config = dict(
    d_mlp=1728,
    activation='swiglu',
    bias='none',
    lr_mult_qkv=0.5,
    schedule='wsd',
    train_tokens=613300000,
    steps=4680,
)
Each number is 200 + 40 x the weight over the matrix's rms, rounded and kept within 0 to 999. Layers, rows and columns count from 0.

# down: layer 3 MLP down (transposed), 1728x640, rms 0.0545, rows 752-765, columns 480-559
# gate: layer 3 MLP gate, 1728x640, rms 0.0549, rows 753-765, columns 480-559
# up: layer 3 MLP up, 1728x640, rms 0.0548, rows 753-765, columns 480-559
down752,170,164,251,208,193,215,196,179,291,149,172,185,216,212,167,198,184,100,154,268,287,217,255,232,163,243,200,145,193,229,189,179,221,194,174,186,170,195,209,154,241,141,205,202,216,255,218,166,238,200,215,202,97,156,253,154,150,180,220,191,172,171,216,242,278,262,285,174,247,196,277,302,253,218,178,212,203,196,122,242
gate753,188,189,214,236,197,189,273,204,245,158,173,202,255,159,191,157,168,242,168,215,232,159,220,195,192,155,236,271,256,211,198,267,150,243,138,180,218,219,266,233,215,146,193,200,147,269,182,262,201,263,181,151,209,200,200,246,240,267,116,167,214,212,243,162,285,217,195,171,203,211,232,247,181,240,227,193,244,222,203,203
up753,176,172,132,144,215,151,150,236,232,218,256,260,247,226,206,198,159,225,209,226,246,235,201,214,303,186,227,198,221,162,211,178,229,144,159,193,214,172,185,205,226,201,105,197,246,156,161,146,163,152,232,221,104,211,120,205,158,154,227,181,263,242,157,269,200,177,130,126,163,140,182,226,198,261,96,219,151,231,237,227
down753,232,213,248,180,177,208,272,179,192,217,152,203,201,189,174,231,246,192,223,236,253,195,228,200,158,125,184,193,168,217,180,242,207,225,160,154,150,177,263,195,163,157,167,231,169,189,228,191,159,228,237,184,214,199,120,214,184,168,167,206,221,213,271,107,208,129,179,120,169,168,227,227,179,293,168,256,227,226,175,161
gate754,155,218,222,264,199,216,229,162,226,249,144,156,205,134,236,245,225,205,192,243,229,188,166,204,187,229,136,216,165,132,164,215,197,227,256,209,133,298,213,158,229,218,212,216,279,188,162,215,238,190,182,181,182,173,214,218,160,276,163,213,153,237,164,258,175,182,183,270,181,221,227,181,210,259,162,159,198,198,234,225
up754,293,175,181,209,276,133,196,201,161,253,228,207,275,233,112,210,154,316,172,196,222,248,217,227,210,217,236,122,182,148,245,163,243,166,239,195,245,194,233,166,162,225,251,191,174,173,156,229,244,199,192,259,265,265,232,237,196,108,181,168,201,225,198,182,225,177,250,172,189,201,182,198,213,166,173,228,191,176,122,232
down754,202,217,163,152,171,140,216,154,168,171,213,135,100,169,193,177,223,207,217,254,201,219,271,215,245,226,237,157,257,204,163,204,151,130,186,196,190,147,233,251,212,207,155,204,227,276,201,215,213,186,203,189,141,163,188,220,226,262,154,221,229,233,219,178,236,155,146,221,205,133,187,212,179,213,160,294,188,150,269,203
gate755,176,191,175,216,203,167,269,171,246,229,237,187,160,149,118,240,205,213,245,254,126,197,204,192,179,186,148,145,258,140,243,148,247,295,159,184,206,184,229,119,257,224,199,153,239,214,196,192,213,179,205,201,198,180,175,230,288,142,191,163,251,229,164,179,245,130,269,150,224,227,220,227,212,165,213,281,210,257,270,175
up755,149,231,245,194,212,204,192,173,154,184,195,235,169,175,228,196,231,292,227,182,78,255,228,158,184,191,178,205,230,138,313,208,228,167,212,191,225,182,218,148,229,217,213,161,172,265,235,117,241,178,158,220,144,209,155,209,209,126,208,228,135,240,212,163,247,241,230,146,184,179,198,152,185,159,205,236,177,208,174,253
down755,174,138,111,174,101,256,223,174,241,205,203,192,200,275,230,203,215,190,230,213,184,253,191,152,207,196,187,180,265,197,207,224,141,215,203,121,167,178,140,231,130,124,185,211,162,147,195,173,209,153,166,226,211,242,219,155,238,154,191,199,200,200,172,171,150,183,151,222,175,144,162,142,236,174,249,154,215,167,197,130
gate756,239,139,224,245,194,183,183,196,207,235,228,159,220,189,247,188,314,165,278,205,229,192,266,190,224,168,191,141,252,217,257,130,227,221,196,215,176,132,159,188,185,165,146,219,168,192,118,172,230,207,219,204,226,197,170,225,197,208,196,195,204,203,130,149,201,198,197,225,146,243,225,184,188,155,90,181,229,135,179,175
up756,147,206,218,225,212,204,199,272,180,249,204,150,206,232,167,237,249,179,211,267,190,195,256,234,185,174,140,218,156,224,148,189,287,223,194,263,169,213,144,190,254,133,307,198,157,206,158,173,332,186,168,226,162,218,231,234,186,233,235,189,131,247,227,168,188,254,177,148,217,155,180,236,192,272,198,216,229,245,115,225
down756,201,235,190,143,198,157,257,137,221,271,204,218,164,193,202,261,247,209,251,229,200,228,211,210,203,218,209,206,135,228,229,225,222,260,222,214,213,192,228,198,207,202,295,182,226,247,249,201,163,200,279,205,166,193,164,180,154,254,211,213,227,193,146,178,190,166,311,227,211,124,237,203,151,203,148,175,185,251,187,271
gate757,189,124,167,257,181,163,211,274,223,145,227,156,195,177,296,226,241,248,202,231,211,186,167,181,212,144,181,153,262,235,239,212,173,284,209,251,215,190,251,217,187,205,196,239,231,192,204,216,204,177,189,182,210,327,250,197,191,212,195,176,174,249,226,232,129,188,192,154,171,259,195,265,237,184,190,205,127,198,200,186
up757,143,182,213,152,226,234,263,203,240,265,140,254,167,143,169,229,176,230,225,251,167,219,225,172,162,211,202,183,274,199,172,189,208,169,223,185,174,166,118,197,190,138,166,163,216,254,201,212,180,125,177,199,218,202,203,192,152,186,173,175,168,227,183,130,154,214,259,203,149,120,151,195,162,225,253,260,186,144,209,224
down757,217,223,275,222,213,241,153,227,275,306,178,224,232,212,206,176,186,262,191,242,204,208,226,184,197,215,221,197,225,190,199,202,186,228,164,173,152,178,182,184,214,144,106,218,113,241,280,222,249,213,184,246,127,208,195,268,203,157,150,170,140,218,263,267,144,198,232,210,214,139,191,278,241,163,208,195,237,197,152,154
gate758,256,181,173,164,182,215,172,181,207,116,221,92,187,68,178,246,225,166,169,228,324,252,185,254,185,222,192,231,234,194,184,260,257,141,174,172,220,112,161,150,189,233,201,176,229,217,93,258,237,236,257,335,133,264,202,271,203,320,216,139,200,223,289,212,195,211,175,162,198,296,304,183,212,197,173,162,147,237,196,202
up758,257,169,159,216,126,214,259,167,160,204,208,172,196,238,201,146,165,216,137,246,143,196,144,164,268,200,247,154,169,198,91,132,234,117,198,244,264,147,231,89,228,156,181,210,182,170,227,172,155,199,130,212,221,262,179,162,205,215,257,278,167,235,171,182,201,152,199,171,190,240,208,192,250,219,150,329,254,215,124,260
down758,213,192,181,342,208,196,201,178,227,247,194,209,170,217,222,220,184,207,174,166,129,164,188,206,128,187,179,144,207,184,154,221,292,97,200,175,186,151,299,199,232,200,260,185,202,166,193,175,194,225,152,234,201,151,203,209,207,158,230,226,207,216,231,189,162,78,286,158,171,272,163,219,159,203,213,159,164,203,216,170
gate759,137,180,268,194,207,190,230,250,150,240,246,200,218,136,219,245,190,326,219,256,181,222,214,190,229,206,201,166,169,199,170,223,219,182,186,160,194,172,152,217,194,157,179,246,165,155,213,259,233,186,201,241,226,184,198,230,223,170,226,221,195,254,226,188,194,212,258,258,194,113,238,282,158,191,222,195,296,234,107,125
up759,200,181,120,188,236,247,216,204,240,201,150,270,211,175,247,207,155,219,141,189,172,214,203,187,180,180,250,250,201,136,192,214,225,178,270,167,183,255,185,224,215,251,184,173,166,158,234,120,211,166,146,271,256,185,226,182,207,278,239,117,171,239,194,206,191,126,188,163,277,235,148,179,167,241,255,192,236,165,251,252
down759,189,270,197,261,116,241,153,196,129,247,208,224,237,219,195,182,208,220,218,149,224,236,257,195,242,162,190,239,200,200,166,276,245,220,180,254,252,205,180,165,285,169,32,172,220,271,229,193,201,236,178,210,267,229,225,167,222,213,219,238,239,192,251,188,218,135,166,153,183,174,246,213,239,266,198,326,163,206,154,122
gate760,143,203,274,219,225,174,184,209,231,191,207,274,192,191,166,228,230,201,140,172,155,210,212,139,177,210,211,247,179,191,209,210,81,137,154,163,254,262,161,204,238,183,185,157,213,151,189,165,116,180,214,277,224,268,182,218,182,192,286,182,234,210,161,236,191,237,93,267,222,202,197,99,331,178,146,248,177,234,186,177
up760,156,162,173,200,247,158,193,198,228,239,244,195,203,177,181,167,201,170,236,159,129,139,163,146,179,189,209,241,162,189,217,181,171,153,190,163,265,233,159,217,202,191,250,145,181,213,84,219,168,179,179,167,217,229,224,125,227,167,158,216,186,140,185,229,246,221,181,214,226,195,189,187,251,184,196,204,219,167,254,163
down760,225,215,148,224,141,160,211,209,169,238,240,175,212,244,214,135,168,180,211,168,212,182,201,146,277,180,263,199,269,128,273,171,236,227,219,182,187,175,135,180,241,250,285,258,214,193,146,242,190,240,212,240,214,238,195,201,186,215,155,198,163,228,171,172,191,127,188,154,168,211,228,162,196,210,191,198,214,234,136,223
gate761,196,168,283,161,116,292,171,193,144,264,194,176,220,198,191,172,232,267,216,226,272,198,180,244,218,242,287,189,230,213,201,170,158,188,222,248,236,176,143,197,154,191,166,163,167,193,168,132,174,151,235,137,193,241,179,212,166,241,159,175,214,250,238,179,180,141,214,162,236,173,209,226,171,258,182,229,166,252,100,166
up761,217,199,185,238,255,227,241,215,193,198,208,156,221,197,301,219,154,136,232,279,240,130,196,190,217,166,212,179,222,216,214,194,221,157,167,164,191,199,185,162,222,198,220,174,214,213,218,186,244,174,257,131,200,171,168,196,197,205,191,219,225,236,195,225,209,203,159,191,183,195,207,219,234,163,116,148,206,188,200,169
down761,266,223,208,177,130,229,189,230,225,215,167,239,170,208,158,216,187,209,242,271,197,167,159,283,138,163,166,193,201,115,230,191,186,152,149,181,164,192,203,230,165,230,212,173,210,162,210,173,148,244,301,207,223,193,183,183,203,221,214,229,198,175,199,181,243,204,182,154,177,125,177,225,243,173,182,160,222,200,248,196
gate762,141,257,246,191,214,189,175,231,216,194,131,228,216,141,235,99,235,192,176,186,196,184,208,223,197,177,230,187,152,216,204,179,243,222,215,192,190,211,140,144,176,164,202,211,173,179,197,180,153,207,212,189,186,171,175,168,169,272,270,218,226,222,178,138,201,119,217,178,170,229,216,219,179,200,156,201,224,218,229,258
up762,167,209,250,223,202,175,191,202,170,224,254,200,158,276,137,218,134,210,239,196,211,123,224,245,215,152,281,300,244,220,167,236,244,177,179,210,145,165,241,273,167,197,184,223,150,139,184,157,171,119,96,175,224,202,175,157,148,151,177,152,170,145,148,262,178,258,214,197,228,171,149,201,228,218,264,220,140,149,203,206
down762,279,202,186,238,252,170,180,209,211,123,304,225,259,208,175,157,186,222,192,171,232,210,219,199,162,186,299,169,238,191,193,171,160,200,276,251,189,303,207,239,211,166,122,206,183,172,215,210,214,214,197,230,178,192,140,173,133,134,216,202,245,253,226,216,210,167,244,185,185,199,221,196,195,163,224,196,235,207,168,212
gate763,184,166,210,194,156,203,194,219,216,134,222,244,241,153,221,179,176,211,230,147,137,184,247,188,206,141,174,171,161,188,195,262,210,225,193,238,156,207,129,194,138,150,175,202,142,213,198,169,204,224,160,219,212,208,176,258,214,145,265,230,215,219,237,244,228,202,224,174,210,219,224,176,200,249,158,117,229,239,218,158
up763,199,207,157,135,158,198,191,172,228,199,205,145,225,261,236,185,229,291,134,170,170,236,143,157,211,192,203,141,178,150,232,170,189,276,250,153,187,172,244,201,265,196,263,197,236,282,248,250,151,154,228,169,217,211,188,198,178,216,215,144,222,232,262,204,280,192,167,241,210,174,226,195,228,170,206,214,195,157,169,216
down763,264,235,183,241,275,142,194,191,176,136,173,146,187,150,181,207,158,209,222,141,209,150,152,240,227,160,289,233,215,246,174,129,253,180,263,182,243,191,228,198,145,245,226,299,205,179,152,182,143,218,189,174,269,190,241,209,167,156,285,169,213,233,209,220,252,186,131,150,228,172,248,259,202,191,198,224,219,316,135,136
gate764,203,220,268,134,214,162,180,163,202,158,247,183,278,172,219,182,216,199,139,148,264,198,128,156,212,200,237,235,219,192,254,158,163,254,212,157,247,230,242,223,225,225,202,223,249,130,183,271,197,197,231,249,202,220,117,115,213,225,222,183,201,223,192,240,221,185,214,145,201,181,249,277,202,237,161,221,260,222,175,175
up764,119,181,203,141,255,166,241,162,212,156,217,176,195,267,171,224,197,174,311,225,220,198,197,216,159,130,182,216,202,264,160,189,212,219,145,196,151,177,185,154,280,202,186,196,181,265,227,128,132,195,208,242,180,175,172,257,173,276,163,148,235,173,216,149,158,230,188,137,214,158,203,181,220,151,131,169,218,220,277,265
down764,169,243,156,219,182,259,163,206,165,241,217,161,295,143,252,213,134,217,163,209,212,219,215,151,218,180,138,138,168,171,157,159,201,198,172,312,237,249,155,117,213,182,134,124,166,181,186,180,149,183,266,179,182,209,238,218,225,210,218,201,151,220,268,202,152,168,210,228,220,280,108,120,233,158,255,197,198,207,180,193
gate765,258,142,172,200,189,213,153,139,196,170,297,227,209,193,187,179,200,193,242,152,154,187,195,241,179,213,207,155,174,196,261,213,205,162,191,194,178,178,243,211,180,219,234,195,254,168,239,176,212,207,159,266,163,212,216,211,94,235,213,188,253,151,194,171,179,187,187,183,206,156,246,208,183,161,214,216,202,217,199,216
up765,184,207,240,216,189,221,179,208,191,182,211,195,214,198,307,189,213,195,186,219,243,271,127,242,185,286,211,141,209,146,222,170,240,189,191,229,148,193,172,187,203,175,183,233,141,230,272,140,119,171,233,191,192,194,226,231,188,206,166,149,145,233,215,181,175,152,179,242,163,207,156,190,186,152,210,199,225,215,112,276
down765,138,247,239,241,168,232,246,264,226,162,208,249,257,202,199,90,217,217,255,150,152,235,262,218,173,136,180,173,238,264,118,205,178,186,224,224,146,237,194,94,212,207,242,157,171,165,200,143,227,236,227,194,238,218,191,160,186,181,176,229,151,201,155,182,306,192,145,217,230,162,206,195,182,218,123,177,193,188,148,200